{"num_hidden_layers": 9, "hidden_size": 160, "num_attention_heads": 2, "num_key_value_heads": 2, "head_dim": 64, "intermediate_size": 576, "vocab_size": 1487, "hidden_act": "squared_relu", "norm": "rmsnorm", "norm_place": "pre", "norm_eps": 1e-05, "positions": "rope", "rope_theta": 10000.0, "rope_fraction": 1.0, "qk_norm": true, "attn_scale": 0.176, "bias": "none", "tie_word_embeddings": false, "parallel_block": false, "extras": ["capped logits"], "init": "uniform", "init_std_qkv": 0.0354, "init_std_o": 0.0, "init_std_up": 0.0354, "init_std_down": 0.0, "init_mimetic": 0.7, "optimizer": "adamw", "learning_rate": 0.00309, "beta1": 0.9, "beta2": 0.99, "weight_decay": 0.085, "lr_head": 0.00652, "warmup_steps": 204, "schedule": "wsd", "decay_fraction": 0.436, "decay_shape": "linear", "final_lr_fraction": 0.0, "batch_tokens": 32768, "max_seq_len": 256, "doc_mask": false, "train_tokens": 155500000, "max_steps": 4746, "dataset": "wikipedia_en"}
Each number is 128 + 32 x the weight over the matrix's rms, rounded and kept within 0 to 255. Layers, rows and columns count from 0.

# layer 4 MLP up, 576x160, rms 0.101, rows 298-319, columns 0-159
[[153 131  88  96 188  97 146 146 179 197  90 147 147 150 113 107 142 137 150 143  75  93 181 147 182 168 163 146 139 129 175  76 149 109  97 119 182 108 125  94 133 169 109  84 162 190  71 113  58 165 124 122 135  93 149 112 104 173  96 158  81  96 129 105  62 122 125 139  86 102 122  99 114 154 106 158 104  88 127 130 120 121 200 108 163 131 119 155 124 150 157 188 158 129 147 149 170 155 135 143 159  84  36 156 150  94 153 212 135 164 150 107 147 147  36 105 159 174 130 176  43 102 160  80 173 141  86 122 144 109  84 170 139 125  56 153 111 165 160 104 147  55 172  70 109 182 140  85 108  91 133 173  89  90 158 142 206 139 155 176]
 [133 151  81 112  97 130 163 153 154 125 117 139 121 105 111 100 161 124 141 125 131  88 115 144 191 137 144 183  68 120 154 108  94 165 119 101  98 187 160 143 148  95 120 172 130 108 119  88 139 155 141  68 155 122  77 140  74 142 128  99 119 156 112 154 121 113 130  55 143 154 155 136 134 156  78 124 114 190 134 105 113 156 140 134 180 159 152 159 157 145 112  75 126 160 169 135 107  60 140 145 157 130 137 115  71  71 113 152 136  76 154 108 130 113 143 186  90 137 157 111 153 129 126 189  92 125 140 117 134 115 105  91 103 101 102 140 113 143 101 133  94 166 171 152 122  89 175  88 109 190  63 143 138  98 133 172 141 141 121 129]
 [106 154 190 126 162 144 164 133 171 208 115 109 154 130 186 184 158  88 198 171 146 147  67 107 124 104 136 157  75 123 177 155 120 131 126 113  92 173  91 125  82 128  85  68 115 100 119 145  89 159 104 155  51 163  84  93  75 168  77 120 133 180 196  47 111 142 149 116  96 134  74 133 151 215 148 153 143 136 144 131 137 102 112  90 177 106  57 174 184 122 176 141 111 157 121 179 150 188 183 148  66 164 195 105  60  99 144 179 147 120 174 108 155 167  54 158 138 114 155 134  69 161 136  63 124  62 143 148 118 173  95 154  92 124 110 132  59 167 121 107 143 131 117 105 156 110 157 141 108  98  99 163 116 142 120 101 163  95 156 134]
 [114 123 110 101 157 138 113 189 141 162 139 171 119 173  72 149 185 118 148 154 152 181 200 141 136 195  72 161 153 145 182 154 145 133 160 129 140 156 148  89 105 172  96 109 125 110  82 135 167 170 117  55 182  77 154 120 118 145  79  83 159 169 143 130 106 163 151 114 165 201  89 163 100 167 107 143 109 127 154 153 147 134 157 108 131  73 137 124 116 151 153 101  69  86 121 149 179  90 207 219 124 146  77 127 103  39 140 115  90  32 150  95 131  82 110 157 145 160 135 140 128  87 211 121 121  93  78  84 104 175 145  97  89 131 166 154 114 176 135 133 140 141 167 157  73 146 145  90 137 191 114 180 153 166 101 162 141 150 134 105]
 [109 118 121 103 144 176  90 159 142 115  86  98 106 108 169 140 158 155 115 181  69 156  75 127 156 114 144 142 108 153 113 164 112  81 140 130  72  86  97 156 151 112 136  90 143 113 134  90 115 176 203 159 178 111  78 108 135  93 157 119 172 177 135  88  69 139 137 149  63 123 162 112 198 126 110 115 110 111 169 163  88  68  85  61 216 122 141 135 127 146 122  69  82  96 128 162  91  90 140  61 115 133 139  67 122 141 106 153 131  99 117 115 131 159 117 125 124 113 130 171 117  69  94 113 182 122 174 102 176 119 130  86  93 100 166  96  80 149 171 200 130 103 159 115  98 103  76 117 104 157 136 112 178  89 120 148 166  91 157 178]
 [ 78 107  66 166 136 156 206 116 198 155 103 111 156 128 124 140 105 122  69 193 187 180 137 148 163  88 144 146 110 112  64 141 186 162 129  59 109 133 115 133 106  44 143 138 171 135 123 111 109 153 142 105 130 183 130 118 188 116 156 109 121 147  99 107  90 122 101 114  87 132  60  66 147 140 156 137  93 139 145 158 179 113  96  98 132 162 162 178 121 112 133 127  92 112 166 111 180 155 140 108 105 147 121 130 107 114  88 131  83 114 113 186 137 154 147 173  74 155 128 101  97 124 159 167  87 109  46  58 162 130 106 154 119 193  57 104 151 162 102 127 195 175 210 137 151  74 128 126 153 149 129 149 104 157  87 160 134 122 161 123]
 [161 130 151 163 136 112  84  74 130 164  74 157 169 113 128  86 137 153 182 149 124 141 124 145 130  86 113 111 113 220 149 100  93 161 223 136 105 140 123 118 111 121 115 142 141 107 119 133 135 154 126 109  92 102  76 122 104 116  65  76 198  89 150 102 101 133 148  97  85 170 157 128 110 133 124 116 102 112 165 119 118 124 121  92 163 119 125  89 125 207  60 160 128 113 111 196 102 143 118 158 183 133 149 157 144 171 127 174  58 112 121 130  68 163 123 137 172 137  79 147  81 171 130  72 189 151  72  79 126 153 114 150 116 130 135 105 143 167 122 142 156  79 134 133  81 160 122 104 137 133  86 151 112 105 182 173 136  77 138 210]
 [107 155  55  94 122 155 194 122 127 187 159 152 128  97 203 140 139 100 102 175 135  96 136  87 187 127  72 158 170 135  90 133 138  98 132  88 106 132 144 168 149 103  92 102 135 171  87  81  71 158 161 120 137  59 170 140 157  63 110 157 160 173 163 118  97  74  73 129 120 114  83 125 174 128 168 140  61 188 133 174  71 170 132 105 211 136 149 121 122 183 156 122  42  89 118 162  81 140  93 141  63 177  60 156 105 142  76 156  85 156 129 107  88 136 181 176  76 194 116  86 144  67 200 117 141 156 172 140 118 104  98  81  53 188 137 133 148  96 125 118 148 135 131 103 143 155 127 122 143 102 101 147  91  80 132 121  77 142 179 142]
 [146 188 137 135  98 188 119  90 114 175 111 150 138 170 112 122 110 121  85 160 151 143 207 104  89 158 132 100 125 206 126 111 144 171 144 147 114 168 133 171 101 153 106 130 151 145  94 121  94 162 116 112 145 120 138 203  75 110 135  95 124 175 105 121 125  90 113  97 139 189 131 118  70 122  90 130 124  77 117 186 111 133 145 107 167 167  88 122 129 159 108 173 155 163 182 168  90 121 135 125 107 129 196 159 188 177 138 151 122 128 155 117 122 100 110 147 149  92 133  98 138 138 109 139  98  78 143 127 112 102 105 100 176 157 187 106 142 139 121 101 170 128 120 135 129 174 177  99 109 159 153 154 147 122 121 103  87 101 117 122]
 [107 121 121 113  47 178 162 150 113 150 150 168 153 103 133  98 129 100 120 110 112 129 133 135 129 124 149 152  92 152 132 130 110  72 182 141 139  91  73 106 109 130 120  95 134  96 120 152 130 158 139  66 120  62 115 119 135 143 127  73 117 121 120 125  99 114 157 122 140 101 123 105 158 117 135 172 139 174 175 137 113 174 146 103 135 140 121  75  63  93  94 149  96 100  95 133 166  88 142 144 145 100 168 145 127  88 142 115  86 161 177 201 135 153  85 131 166 109 116  62 119 180 143 152  97 131 121 168 149 155 126  77 162 178 177 125 118 160  99 151 137  88 156 167 139 104  87 146 121 163  80 157 186 116 106 162 148 111 122  83]
 [ 78  95 105 152 128 138 157 149 107 153 138  91 223 165  86 123 121  95 111 118 163  84  70 103 141 152 105 152 189 139  81 122 152 125  82  64 124  71 118 123 132  45 118  95 168 137  85 116 156 174 151  90 124 125  94 188 198 177 165 125  87 144 151 148  98  79  60 101 132 113 177 151  77 172 170 132  73  69 119 132 199  90 165  88 145  85 140 106 140 249  99 153 163 128 113 112  84  65  16 124  83 138 103 152 143 147 151 101 127 115  97 136 197 136 179 146  99 115 121  76  85  88  79 157 139 157 131 138  87  56  88 118 153 171 105 160 141 164  88 151 124 212 146 125 134 112 194 105  81 150  49 170 116 191 185 196 158 159 129  82]
 [133 112 102 106  98 151 113 106  98 147 122 108  97  94 165 165 113 106  71 172 201 158 125  53 133 133 150 134 141 130 158 117 133  86 133 146 178 153 105 125 161  95 164  84 114 121  96 181 132 149 149 100 142 129  31  64 109 108  70 110 128 209 158 153  90  84  75  93  95 165  57 153 162 177 172  85 142 147 152 179 131  93 103 178 141 155  84 177  87  90  98 132 168 160 160 117 142 144  99 188  45 164 138 123 132 121  58 216 119 135 151  96  92 164 137 154 133 132 171 120  83 137 180 122 143 125 156  65 109 115  78  77 103 205 144 103  85 167 153 167 173 175 134 164  88  62 156 147 124 196  88 106 156  86 111 118 138 167 190  71]
 [ 86 149 149 176 151 164 134 133 109 151 148  85 185 145  87 121 128  79 143 114 107 131 143 153 158  91  79 145 134 121 119 126  83 113 199 133  60 113 120  99 137 122 117 130 220 105  68 129 122 154 172  60 121  78  75 209 124 155 144 159 177 164 158 131 103 143 118  97 128 161 123 126  55 156  71 164 133 109  97 101 161 184 138  68 113 131 179  84 158 193 177  98 103 115 177  95 112 144 182 149 150 121 153 126 121 164  77 177 186 134 167 141 142 133 114 153 115 179  89  60  58 123  82 166 190 111 111 124 144 137  89 139 194 214 124 168 108 140  94  89 106  88 101 177 134 128  32  66 210 139  87 151 134 158 156 111  74 159 143 154]
 [ 50 159 129 110 175 161 128 172 123 142 114  87  60 125 162 136 126 131 141 147 110 164 127 114 119 177 129 110 124 128 143 156 126 172  98 128 116 113  93 130 125 134 126 163 120 176 145 127 125 149 116  99 182  92 123 134 122 120 154  71 166 167 133 114  76 113 159  98  95  74 149  71  59 178  83 136  78 137 105 108 135 128 111 151  56  65 117  52 128 140 169 155 139 126 199  63 127 154 166 101  72 116 163 117 220 108  98 196 109 128 141 110 128  99 139  89 161 162 112 107 125 114 105 182 131 162 144  81  80  94  63 114 106 124 110 111 114  95 162 150 164  98  79  70 125 152 147 114 140 129 139 116 102 133  97 142 170 121 131 142]
 [ 94  70 110 145  74 158 197 146 185 112 134 194 149 157  89 144 122 180 141 142 210  80 151 108 100 125 129 136 172 167 132 104 164  96 135 158  92 146 149 129 129 123 169 125 142 130 110 140 129 179 144 179 116 197  46  74 156 139 191  70 130 146 152  87 114 139  73 125 131 166 178 107 137 186 119 138 136 146 147 169 164 163 161  81 105 135 137  93 112 122 140  58 107 175 106 147 141 121 135 125  87 205 120 114  83  97  84 133 114  80 123 142 176 177 127 208 156 120 107  67 129 108 144  74 154 112  92  98 129 133 111  66 213 178  77 106 140 167 168 108 162  93 104 113 103  77 104 145  99 163 104 102 120 157 126 160  88  91 156 105]
 [128 185 125 123 143 160 165 112 215 167 190 124 120 146 165 100 143  91 108 162 156 122 205 136 198 143 167 118 166 157 160  85 142 140 151  68 176 153 130 138 186 102 173  85 185 112  77 186 113 156  81 103 128 106 135 132 114 143 106 132 102 204 110 110 112 113  97  47  61  98 134 106 172 129  35 107  58 135  79  96 129 150 142 129  95 161 130  67 194 136 120  99 122  84 124  70 132 131 102 107 170 101 146  75 110 112  89 127 140 130 132 133 110 170 174 196  52 149 175 136 113  35 153 129 150  61 123 148 161 113  78 100 132 161 138 118 102 144  84  90 140 113 152 155 149  80 104 128 106 176  82 193 159 123  75 134  87 157  95 158]
 [ 91 143  70 153  97 115  71 158 144 165 104 106 134 115 120 132 142 108 108 179 167  63 130  89 160 136 138 154 120 100 137 161 126 101 132  92 140  87 198 112 159 119  72  75 124  99 121 127  95 153 138 163 122 102 106  96  85 146  63 112  82 213 145  73  79  90  82 140  98 138  93 162 162 165 156 136 156 151 149 160 149 119 176 153 163 114 156 184  57  65  92  90 135  77 173 129 131 122 119 125  46 156 141 121 152  77 108 136  82 114 117 127 157 189 101 135 105 133  87 196 130 152 198 122 133 185 170 128 121 156  83 153 151 194  94  52 141 163 115 151 165 146 129  79  92 147  91 116 163 137 163 149  86 123 147 137 199 164 155 106]
 [ 69 186 116 156 167 161 130 114 141 143 127 103 136 199 166 140 114  77 106 123 149  76 115 129  94 133 165 111 127 125 141 134 112  88 126  98  89 160 115 216 109  85  99 186 204  87 124 204 150 158 180 147 141  90 149 139 114 161 163 112 130 193  98 159 110 156 106 146 173 138 144 148 169 162  86 191 112 155 110 117 157 126 134 101  85 130 141 180 124 163 138 144  60 160 205 131  80 127 115 123 123 143 106 139 152  71 162 210 130 129 142 206 144 135 131  93 130 145 122 126 144 128 106 140 194  91 132 136  57 105 102  45  92 122 129  99 129 118 163 134  74 109 152 151 151  77 139 127 135 139  89 121  96 177 148 112  96 134 117 116]
 [119 135 144  96 120 151 146 157 114 123 151 166 166 104 146 178 151 137 110  81  98  70  84 155 138 120 141 139 189 141 112  77  89 175 129 188 129 144 173 161 142 131  99 124 136 109  90 143 193 157 124 137 124 118  74 150 119  68 170 140 186 175 179 139  75  88 160 114  95 129 134 106 128 116 102 122 124 169 107 150  78 119 110 160 101 129 109 101 145 116 122  96 135 115 166 164 148 144 101 125 100 111  97 129  75 132 155 178 161 117 117 150 124 126 130 141 178 122 130 149 193 149 134 189 159 157 107 184 124  87  91  89 141 153 142 115 119 135  99  97 117 124 154  53 102 127 125 101 144 118  85 170 172 144 104 135 194 118 144 104]
 [ 82 170 143 112 123 147  97 136 153 186 111 165 135 121 121 165 127 113 140 126 168 137 150 113 130  92 163  71 118 123 169 154 193  83 155 119 110 141 165 162 155 104 118  63 129 149 125 166  85 139 131  86 174 148 115 105 119 177 116 149 166 159 116 110 113  97 164 129 139 126  88 108 110 127  92 122 124 166 178 131 156  75  99 100 146 149  99 114 111 106 180 145 118  78 133  89 156 149  87 145  98  78 164 189  95 147  56 123 132  66  93 149 155 137 139 144  91  60 147 126 118 156 136 106 142 111 130 112 130 131 119 128  80 161 170 137  90 134 117 102 139 138 189 161 175 125 127 101 133 123  56 149 146 126 196 137  68 109 137 115]
 [129 169  91 157 144 133 133  90 157 104 125 185 182  82 131 108  92 144 105 188 147  93 176 141 109 103  84  73 136 164 117 175 124 162 187  80 113 115 106 214 201 151 173 154 217 109  76 172 138 165 173  73 134  78 169 102 130 190  62 115 123 155 177  75  91 161  89 145 146  96 140 122 128 186 179 172 157  78 189 169  80  87 189 137 158  76  90 121 129 149  75 142  28  99 138 118 130 148 159 156 156  82 118  98 129  47 144 151 105 161 126  88 103  67 124 143 147 153 168 165 101 123 106 167 155 164 143 103  77 112 130 102 140 200 112 174 131 140 132 144 136 155 109 138  90 109 161 176 179 137 128 136 125 147 162 204  62 127  79 159]
 [119 117 140  72 147  85 126 130 140 140 118  89 147 152 130 148 166 144 186 150 162 119 107 114  96 109  92 112 128 129 100 179 150 104 141  89 109  86 114  99 157  87 146 183 230 149  85 166 117 148 116 171 179 158 103  46 151 187 120 172 145 116  88 139  65 179 157  85 112 106 118 184 179 134  60 158 144 110  57 133  97 136 175 115 108 104 158 148 108 116 158 104  95  77 160 132 184  88 117 116 112 180 144 162 116 112 135 157 137 139  47 116 159 122 108 191 110 187 126 145  83  86 139 122 138 190 209 115 106  92  92 129 144 195  69 130 106  83 157 132 101 106 170  99 113 123 177  74 137 147 130 114  99 111 164 148 189 182 122 160]]
# layer 4 MLP down (transposed), 576x160, rms 0.101, rows 298-318, columns 0-159
[[102 136 102  90 151 137 137 169 150 131 134 131 150 149 141 120  70 147 125  94 117 115 101 135 152  83 151  66 181 101 111  69 114  69 120 124 214  95 114 163 143 148  41 165 131 171 138  45 115 155 103 110 199  87 160  58 137 146 163 121 104 127 121 141 105 145 153 189  89  72  84 124 141 133 131 155  70 121 122  55 143  71 144 255 162 153 114 142 126 117 116 123 159 133 117 135 139 160 181 192 110 163 139 123 135 202 176 176 100 102 127  85 165  83  91 151 145 167 119 134 113 184 112 107 127 106 138 172 123 105  93 152 111 143 127 156  75 124  73 107 119 129 150  88 217 147 149 160 138  84 108 156 125 123 174 143 104 134  74 119]
 [176 130 143 128 143 183 135 124 141 136  85 124 106  94 106 111 153 155 126  97 110 156 117 141 129 180 114 152 135 114 126 152 139 134  85 109  78 112 104 136 157 130 122 159 155 121 138  92 140  90 134  95 164 135 179 185 178 140 145  85  77 111  57 142 204 159 154  88 102 157 128 146 167  69 146 138 104 172 143 142 134 173  99 180 165 106 165 107 130 103 113 114 133 211 189 120 156  74 143 106 139 192 120 131 172 106 113 126 114 133 143  85 156  91  61  71  85 164 100 141 200 132 105 137  97 157 150 111 145 143 159 135  71 162 114 148 151 118 102  73 176  98 149 112 149 137 140  85 123 161 109 134 120 101 187 120 137 110 180  84]
 [174 127 109 148 149 149 112  81 168 178 133  69 113 132 109 168 114 105 165 148 161 191 180 164 157 115  90 147 118 113  66  76 111 114  84  98 195 168 123 130  94 113 159 148 110 118 124  81 185  31 135 114 120  60 137 177 165 197 151 152  51  83 247 128 187 140 166 138  72 172 167 133  94  73 145 150 112 134 137 114 101 102  79 112 111 179 116 126 104 142 115 139 176 123 138 145 127  68  81 108 140  85 176 141  94 120 105 153 111 163 142 171 112 134 100  58 130 108 152 149 132 120  77  86  94 114 110 196 176  94 134 117 183 157  60  84 177 115  80 137 187 141 157 199 146 112 152 110 111 139  99 137 135  65 184 122 103 155 134 164]
 [175 100 132 172 147 103 129 116 105 155 106  76 102  96  94 139  98 114 117 133 162 140 152 137 112 143 123 138 193  96 144 169 151 135  96 152 121 156 135 124 158 160 128 118 173 172 167 166 150  38 122 116 128  76 185 159 152 116  89 145 133 157 128 104 162  78 165  83 132 173 110 174 138 108  82 197 165 118 105 186 109 160  76 143  55 125 195 188 137 130 109  97 150 211 130 111 123  94 162 167  80 178 189 123 131  68 126 190 136  95  73 106 100 139 140 166 111 117 151 158 116  56  80  95 100 123 119 110 188  87 250 113 146  68 123 152 103  97 112 138 150 125 116 163 133 150  79  91 181 158  90  62 172 126 103  96  45 116 116 140]
 [196 127 192 113 111 106  90 180 111 134 169 120 178  90 132  91 127 150 133 112 117  99  78 171 171 157 117 119 135 132 201 124 118 177  43  93 224 156 108 108 130 110 146 133 105 145 127 146 137 145  89 142 155 118 105  80 128  81 154 141 123 116 167  64  70 142 115  93 118  94 144 121 106 109 115  94 111  75 143 134 195 102 187 173 190 122 109  11 157 138 134 100 136 135 163 128 153  96 141 116  87 145 166 123 208 148 136 185  83 102  28 174 145 144 124  98  88 138  52 115 149 143 132 120 133 153 177 135  59 124 171  91  86 114 125 148 124 136 106 123 143 131  99  85 120 108  55 143 114  84 128  91 126 165 141 164 149 148 134 108]
 [ 92  80 100  65 131 127 136 105 123  79 132 142 127 126 123 104 104 109 137 124 164 125 107 155 109 103 131 161 107  96 106 118 148 143 101 158 124 135 113  95  43 104 166 135 105 135 154  76 199  62 140 137 104 200 110 186  75 102 137 123 149  94 147 145 124  47  95 118 140 124 128  95 112  68 108 112 129  98 157 171 130  91  61 143 192 153 159 172  89 147 147 141 104  43 179  89 130 205 103 155 117 102 101 151  93 119 125 110 194 165 145 140 107 140  86  84 135 122 166  66 180 124 101 169  87  95  41 131  94  64 161 100 166 164 108 130 178 135 132 109  93 141 177 135 123 168 131 148  34 149 160 171 119 130 126 128 138 127  90 197]
 [137  76 100 178 149 102 142 120 120 102 135 138 147  73  96 163 173 149 144  57 142 107 156 170 159  96 111  86  77 123 151  98 116  36 129 162 134 145 129  97 146 144 138 137 120 136 207  94  92  63 133  93 175  71 134 150 126 147 122 125 107 124  86 132 181 127 151 153 170  98 112  54 103 114 137 176 148 135 133 156  91 113 152 154  78  88 101 131 183  82  76 157 145 164 157 114 182 126  85 108 154 136 140 115 102 128  99 164 171  75 104 125  87  48 123 182  84 101 109 115 124 148 106 148 187 116 102 197 113 140 136 130 126  76 148 139  98  98  82  87 107  63  66 148 104 155 123 128 116 141 159 112 140  98  47 170 161 177 156 142]
 [213 119 116 123 144 148 106  96  91 130 108 145  77 126  77 135 122 161  65 110 124 147 143 120  88 141  72 163 145 131 136 158 114  77 101 106 168 189 157 156 145 100 139 110  78 148 116 128  73 117 153 163  99 167  90  67 120 199 146  94 170 178 124 174 175 119 190 109 108  89  92 170  72 142 129 120  75  87 164 185  92 163 105  96 119 134 122  62 127  90  88 186 126 163 119 134 162 181 126 153 131 164 152 123  99 116 126 152  76  83  76 160  71 168 164 180  55 118  84 100 197 138  78 129 169 129  98 205  95 109 108 162 146 163 187 106 174 125 120 159 118 130 116 145 178 139 160 117 142 115  46 131 109 104 199 100 159  88 111 132]
 [203  75 146 130 160 151  95 104 122 156 145 124 176 139 154 181  97 141 135 166 137 109 141 181 127 107 169  82 151 125 165 113 134 146 141 152 113 131 123 112  71 114 138 152 132 144 147  76 123  37 120  93 115 136  88 115 125 115 126  81 140 129 121 100 239 110 124 103 163 123 107 112 105 119 118 132 137 101 133 113 122 112 132 117 113 136 126 103 137 119 167 120 108 192 105 100 129 121 174 112 149 132  78 152 164 100 136 102 100 109 113 110 123 113 138 143  81 183 114 107 147 128 147 117 196 164 134 139  95 136 105 122 145 137 184 109 213 148 158 165 149 154 162  86 134 128 117 116 119 189 149 143 132 168 157 108 134  81 162 167]
 [133 186 116 150 139 121 107 196 152 112  95 147 108 112 168  76 164 111 122 111 188 121 101 119 140 134 138 148 173 140 138 112 113 146 146  85 157  90  58  94  87  73 167 101 106 163 129 118 116 107 124 191  95 124 135 109 120  97 116 115 198 120 168 111 145 175 164 110 132 124 158 104 147  78 158 147 159 135 120 141 192 105 120  90  63 113 119 152 151 107 109 118 104 128 117 113 123 139 114 127  61 100 128 114 125 126 185 103 168 105 102  99 123 111 126 130  96 115 112 174 179 180 161 137 195 136 126 107  95 130 211 125 149 104 149 184 149 130 173 122 189  74 124 115 139 124 162 146  96 131 150 175 112 101 132 144 143 147  79 100]
 [ 61 155 124 163 156 205  89 167 199 148 143 148 132 145 105 134 148 157  99 202  48 129 145 190 107  56 109 105 175  89 119 137  68  98  93  52  67 112 197 104 103  72 173 196 120 170 150 137 136 138  87 111 104 140 157 133 166 119 118 151 135 145 105  54 155 127 120 176 194 111 161 122  94  90  80 120  99 154 159 126 113 165 175 146 137 102 175 100 195 207 116 211 100 162 124  85 116 105 103 140 108 136  97 146 155 169 145 164 106 119 145  40  35 167 154 159 102 165 121 118 139 178  85 159  34  81  67 181 126 135 118 102  71  99 177 127 131 117  77 196 196 135 107 168 101 204 155 142  88  96 106  92 159 107 165 158  97  93  49 131]
 [109 195 115 164 184  56 139 181 120 144 145 105 132 108 190 125 150 171 159 119 154 138 143  89 145 155 154 113 131 133 178  89  67 141 144 137 184 104 139 157 110 175 192  94 125 169  80  55  88 127  88 138  96 147 184  40 144 145  55 154 122 125 145 115  92  53 105 134 136  88  87 150 160 106 147 108 161 118 117 128  94 118 182 114 114  77 159  95  97 131 158 147  93 101 147 122 160  59  83 151 200 137 106  95 140 116  63 104 115 101 167  68 144 113 100 136 184  85 147 111 145 102 155 102 207 120  73 139 126 113  93 122 123 108 128 139  88  71 167 149 177 147 130 164 156 112  80 142 166  52  66  76 182 161 119 148 137  94  68  64]
 [101 102 143 120  96 136 146 119 148 121  91 120 149  62  55 156  80  67 108 112  98 127 150 183  65 171  99 103 188 104 126 131 125 102 103 127 174 108 199 156 105 164  61 150  80  78 111 177  97 118 158 171 112 153 160 151 138  93 172 116  55 115  77 133 124 116 109 113 159 155 161 111 159 169 151 170 116 192 117 134 148  81 149 165 162 161 129 122 108 173 141 139 148 175  81 166 172 141 138 165 163  82 126 160 121  90 109 175 101 102 133  75 133 128 219 104 100 120 203  49 129 141 134 100 111 136 103 160 103 110  28 207 195  88 102  87 130 163 118 164 143  83 115 156 119 139 161 145 149 141 108 177  53 180 112 129 107 143  98 204]
 [116 106 126  58 113 132 123 115 170 130 139 145 122 146 143  70 134 149 130 108 141 136 107 112 119 127 116 129 168 153 137  56 121 112  79  86 155 127 132  95 120  79 144  87 177 116 178 124 118 149 126 126  79 130 124 134 143 164 107 149 149 103  76 155 125 119 106 115  83  56  73  85 107 148 155 154 126 195 153  73 116 142 113 173 143  92 129 134 191 126 180 181 148 123 188 101 122  90  85 184 131 165 137 153 158 171 169 117  95  92  97 173 115 118 110  80  83 127 119  86 155 143 100  86 100 133 129 165  86 122 114 168  82 162 143 135 127 153 144 112 140 202 110 166 102  98 110 152  50 151 121 181 108 138 130 155  89 132  98 139]
 [ 63 100 125 120 117 101 143 140 150 131 147 122 137 144  93 172 126 168 168 135 129 111 158 213 148 124 128 190 238 113 152 150 127 165 153 119  97 106 160 158 180 159 135 184  46 175  58 191 105 153  63 154 176 118 139  57 126 109 108  92  64 125 108 110 177 151 127 115  86 142  94 123 136 193 148 150 103  69 137 182 157 104 142 124 147 215 136 137 128  93 161  77 191 143 102  99 176 131 187 173 135 138  39  73 129 122 118  65 138 128 144  96 169 152  87  99 104 166  40 120 130 145 170 166 147 120 193 133 136 155 111 143 130 119 101 184 113  72 132 168 124 149 138 109  98 113  88 166 122  88 121  89  80 141 146 151 122  72 106 143]
 [118 185 116 119 156 108 175  62 115 103 108 131  80 192 158  96 141 141 222 109 150 124 157 163 173 123 147 146  92 136 150 134 191 143 165 141 118 150 150 139 104  32 175  59 109 145  98 147 127  85  76 157 125 109 145 118 145 111 115 132  80 187  92 124 128 134  75 143  85 136 150 184  57 186  94  87 136  96 141 143 141 188 163  95 132 182 147 128 139  66  64 209 132 118  91 171 153 123 130 115 164 115 118 149 139 150 102  98  99 172 185 122  81 104 143 116 169 140 101 123  97  83 118 154  78 136 105 160 140  79 118 172  93 206 171 156 146 101 105 124 102  89 199 145 122  94  65 133 104 204 178 158 133 198 139  76 184 100 125  70]
 [157 163 135 178 130 158 134 117 149 136  87 130 160 135  37  92 107  94 146 138  98 121 125  77 152 119 132 116 158 122 152  94  93 134 161 129  82 122 132 141 154  81  93 175 152 140 131 156  59 118 110 134 139  76 125 140 110 121 123 106 143  89 198 108  98 149 163 135 103 144 132 147  93 129 100 203 158 101 190 110 105  62 199 150 118 115 223 140  84 126 149  90 104 114  86 116 137 155 122 111 106 126 135 136 177 105 131  77 154 181 185 159  90 117 130 161  95  65 152 198 153 148 123 123  59  76  86 197  98 188 112 110 100  67 107 100 199 106 172 160 128 116 148 147 120 172 169 108 117  76 149  95 159 132 146 102 153 156  45 181]
 [124 120 130 161 132 120 147 148 145 155  57 122 117  63 193 133 136  72  94 195 134 138 156 186  88 127 118 136 134  61 117 117 173 138 119 121 135  97  94 145 105 137  41  93 107 115 125 143 169 116 146 112  85  97 157 116 156 100 116 120 129 126 129 170 221 100 223 144 121 121 234 149  78 132 147  95  68 109 134 111  86 132 171  80 123 143 116  42 150 115  72 152  57 120 148 146 124 116 117  95 129 167 122 121  87 141 121 168  71 159 146 135 127 143 138  97 189 134 146 195 151 103 144 119 145 118 138 127 120 122 147 116 149  94 178 142 173 120 107 114  99 128 141  98 198  66 105 106  95 128 106 114 152 136 111  76 147  56 129 132]
 [141 157 231 122 132 157 118 142 134 129 107 128 168  84 143 146 139 137 114 146 153 120  79 160 105 180  79 123 142  96 167 138 118 142 150 101 186 167 154  84 139 126 111 126  78 108 123 134 154 126  73  79  98 115 140 136 150 119 144 127 135  75 174  97 123 148 161 121 169 110 152 117 129 104 162 165 163 113 112  98 127 151 149 101 123 126 159 125  92  96  10  54 198 168 130 173 104 167 150 105 148  89 118 131 142  47 146 132 134 128 157 156  81 114  81 159  70 128 143  60 156 139 124 128 152 110 117 155  79 169 108 182 145 133  93 133 121 122 150 119 139 118  87 137 178  61  90 122  93 142 128 117  93 172 138 142 141 160 131 133]
 [100 160 167 126 137 130 136 145 126 101 156 165 111 145  97 170 134 173  78 195 142 155 138 115 108 105 162 152  95  62 139 112 149  91 134 138 152 179 136 115 124 105 130 129  61 139 174  92 174 147 130 175 158 138 175 154 194 128 121 143  78 145  98 155 164 146 123 157 120 115 104 129 116  46 124 153 163 145 149 151 147  82 150 115 137 141 136 114 125 130 187 153 127  83 154 117  83 108 168 115 142 102 121 192 114 125 142  79 228  68 109 135  88 139 102 126 127 122 141 102 155 161 133  84 129 189 122 122 150 150 148 144 103 100 178 148  34 113 122 104 154 141  87 168 151 126 106 120 126 151 139  98 130 158 159 128 107  88 154  58]
 [133 175 123 143 138 117 118  69 132 131  60 113  72 146 119 161 119 115 166  81 133  84 140 151 163  94 144 130 136 105  98  93  94 129  69 131 150  87 164 100 128 132  78 168  97 151 123  60 135 115 126 108  74 126 112  47 101 140 115 106 109 162 146  82  97  16 151 180 125 115 121  92 136  83 150 107 111 140 113 146  84 109 126 147 197 131 171 126  99 134 137  98 164 123 146 138 139 109 115 139 118 107 130 120 127  98  91 110 143 103 103  98  69 184  82  66  57 186 151  92 154 173 188 110  93 133  77 130 159  99 184 111 159  82 119 113 135 128 104 126  99 208  22 151 171  79 136 104 139 115 108  75  62 148 135 142 215 206 108  83]]